python train.py --n_layer=14 --d_model=64 --n_head=2 --n_kv_head=1 --head_dim=32 --d_mlp=128 --vocab_size=861 --activation="geglu" --norm="rmsnorm" --norm_place="pre" --norm_eps=1e-05 --positions="rope" --rope_base=1020.0 --rope_fraction=0.25 --qk_norm=false --attn_scale=0.177 --bias="none" --tie_embeddings=false --parallel_block=false --extras=["local attention windows", "gated attention", "value residuals", "hashed n-gram embeddings", "a smear gate", "an embedding shortcut", "learned residual scales", "skips across layers", "norms scaled by depth", "capped logits"] --init="uniform" --init_std_qkv=0.0641 --init_std_o=0.0 --init_std_up=0.0641 --init_std_down=0.0 --optimizer="muon" --lr=0.00617 --beta1=0.9 --weight_decay=0.0 --lr_head=0.00836 --grad_clip=1.0 --warmup_steps=200 --schedule="wsd" --decay_fraction=0.844 --decay_shape="sqrt" --final_lr_fraction=0.1 --batch_tokens=[8192, 16384, 32768] --seq_len=256 --doc_mask=true --train_tokens=102600000 --steps=6263 --dataset="wikipedia_en"
Each number is 500 + 40 x the weight over its row's rms, rounded and kept within 0 to 999. Layers, rows and columns count from 0. Numbers have three digits each. The size before them is the row's rms in percent of the matrix's.

# o: layer 5 attention output (transposed), 64x64, rms 0.15, rows 4-17,36-48, columns 0-63
# v: layer 5 attention value, 32x64, rms 0.196, rows 5-17, columns 0-63
o4 104:417424502538556441543516462502417519456519564483468473496532550475485507505450490477435507566464485506513512526493526493546467560537472563503563521479474517485501550538496447502453493613499546
o36 100:564529478476473515493506550512514471523468413529585532512506487547435566524490489551515495469499491501494550552523456517500492463540429457558475500459494568530447525551462508500583444398492480
v5 090:487489549459521502494486528472487488565476579527531484525421410454516564499537538512492517529400460443520523471460456513521487510487449459506536495551457496476518450421584487524553553492455480
o5 087:536459450498563418525509553446451528527438528475532465520535486448519491504558541522485475533511546468501576538572498477547501544476477499507555476442448483531469474560532475520575556556452458
o37 092:472533506424481503488553506542472488496556482469511489407502433531476539500500528533499507484416485465515462489432570496514518525446452474544448576539519488490488499409603538521513545506492555
v6 089:493495500476494495513540466495492588465582472505531473380516490469506473394421566479535526520550514498511501513471540430495507491519495470496516505506504547495536586543518430543524475536432486
o6 116:526499490538529539524482533480445491426470471485456469427497528472558461455422481453510503506452535595489474463476487528503459459560522516501578542516539427478457543504458545513507510519407444
o38 097:476551530521472440507573454530504552494509458501478470474520414518489527436539612518508544517507461437523519540467549499488579555491511488444470505504466562541496550490535446534563512477469558
v7 094:452456617481435512490499542419479502437523523557501444455513411498509511485494507481454526541506489487525517519533444506547533515584483452491459413515474498476437468537558491479509503454473527
o7 130:508519510417469515467519568506500478452455445555555542468477397508546500517501524519494521501466536501521558473500495482483638490493445549522473512508467516515462511517566468441494524509405524
o39 086:453448554531540429515481507479521520532503544500409427516497501474506563551495507447438474551524479517524463521494436508550575512552585456492477435488575478475511491535472481521519538533557456
v8 099:424548518519545461472497469497457508484477489545478437487490437549466571526486584477457526553504490488469491524464530500464506473587499475467516531428522447535454415439487559461445537456467468
o8 110:510518511451493559490488514535514450468498411510473547588492503523511557554564495502436508566477532551568548562499496516555561544436517517481579473508463480562466521517567497487491464446516493
o40 089:459571530547477469442500429479558549507474495547508473524501438493514562506431564533524541498505421490438473477451545522404461457521465476518542563462535467472493461476515546498470528476451469
v9 098:463515442523410449528507455447531520519483531470537490519519508482535485462507530421575507514506552555518523540504593498598515511529485519444535511466487600496453532510570515527495514547471456
o9 101:514488536464507481426495487558593459510460544471571492520433495533483493561416501456553498530504482540517508498510580472523420532524483501546586521537470449584526456505470529536503488485528495
o41 091:511468448531446517559536507479511537499459529489492562509507522455497578492525537483540451490509534553526580523566500559591547506450468455439532453468528548501540530481543535491448468523471411
v10 100:479471488495459492525491497522498435536519510562439484495436513467500502453473500556437463455434476525475482541523407542494539495509448473480546492592441522558527546560480492518463575497580547
o10 088:479567543527515514484460469485547494469479493496488546558446485496509475434499515476505477492499488517499525534507432475532533492649445492415538533510492413511475464519510496483465492448614507
o42 082:494477497465481477542560538532482444533519524546464472512466531478524523523514491544457524438485544503515445466492431532534478521414422425505527459555438569485575515456459524549455535432479531
v11 095:449419505515485435519504499471552510511507548557490508556538430530468470454528466471434468481526546444476512497529485518529484575499500485404482446474525417509506476443548512520427541431466490
o11 092:450417499576472462566436504478498547553480496518439497512479533486525510388526465508417485481514488508439492562483497501477416493526472530474444530455483519514556478476513426535514487550492545
o43 096:491494539534421441470587462507601464529575522559498516516551432533490489554504514491455505512554568480481540497477489489552574535502553504486560447545513455475499492462548475500456505449499505
v12 104:508436553477428440475521518548507445500485540512527454464512502507579532492505526498536531492438527493536518510473486498563477401453526616463546438496536481524472547475464471435502519560465486
o12 097:528475495409446585486517560545418495430438474504514534449540537471555508483503483556539440536481453442508522448465546495539452460463463544521546510514473462518519543519512578466479526505503488
o44 088:489490521567455497470461501475509509547534548536515461455424473468558519428538496478526507484492502499535476574457448524438515481486574631470479433485494548507469506484470447425545516512479492
v13 092:479499472449523507439469437519478503436539453449513553480530516513531478484532554480533521527472542535519486533518539541508590522525486577379450488504498470528560528465495565490426451483463457
o13 119:526481546502484515503430471439453516469501476542449510571556488406541438499488474472514502531526578491506575500484425504484520537591462518506455458519517516513436466508445461506554526479467429
o45 092:534473502512470529468496499534543490471492502449529510501519470547475541541604567508502547484478494518486478471493589468510638502485544488403507508512507432487518503453516562459483428488450529
v14 087:529523555561479511553604515476466412423446495404535537539547457415491524469484481482530501519546484438440526516438478517495447527449547453471503498473476512466516484530506505507524518466497500
o14 117:529533488539455527567528490531538520482448523541491443468576437466578477509422518498517466496536503473541509481500551514527551522552592534514401495495529549454520479518468575515465455493445514
o46 099:498515498559506491462543506500536477456542488431515521520549427443462524524515521507503523494559510452503507540477481494561530502446446435448517543478433479545444418571552506504597470543561504
v15 104:539460424478445461522501488508545496523522480526493515561524489486522445553510514572506509451539544491562483526538538509480432529440488499494501448529494525455567622593469562524549477526486509
o15 119:572581489425505547488529544530550545474448450529474442518480410477549512516504580490515499444507548532528502487505486519470507514486587521485484465496481475477503564580544545500506463462419495
o47 098:491432463442465446546479505505419503517604514507497511480496556522530464555514493561502574575524530512502507470492576527478466505475439515536526466522502567489525555462452548481534515482505592
v16 099:536455505517448551594543508437515535485400475561538501499508480490494509464424449511504489499475507547491456417454470497513490506511511483533556515529541498484542500502436600476516444511412482
o16 103:515536478525538528514590543403524519552433523507594452426511474508528507516496561533553493450529487548540512473546522505471562485528499502510500529501476509422503514504491583491434516436467541
o48 077:513480568429477501614468548469529502451438517513426530539506503530486529427484420486514499480462526502459452474444493527506461558526519531557518486602508450500481446451522533502484472531483489
v17 097:467523485553506435540411518534547526490464455541512529521504526554529577519543509564558538465526487500479511525437456529461533435519475534454480465454482479437507507546520407505503516486424565
o17 094:493517463581484454507500460505628503445480553453583493553454444447478485537510461491473504519523525455505490483501500463500468546546601521601482522486509512534536512538548469532508497530509528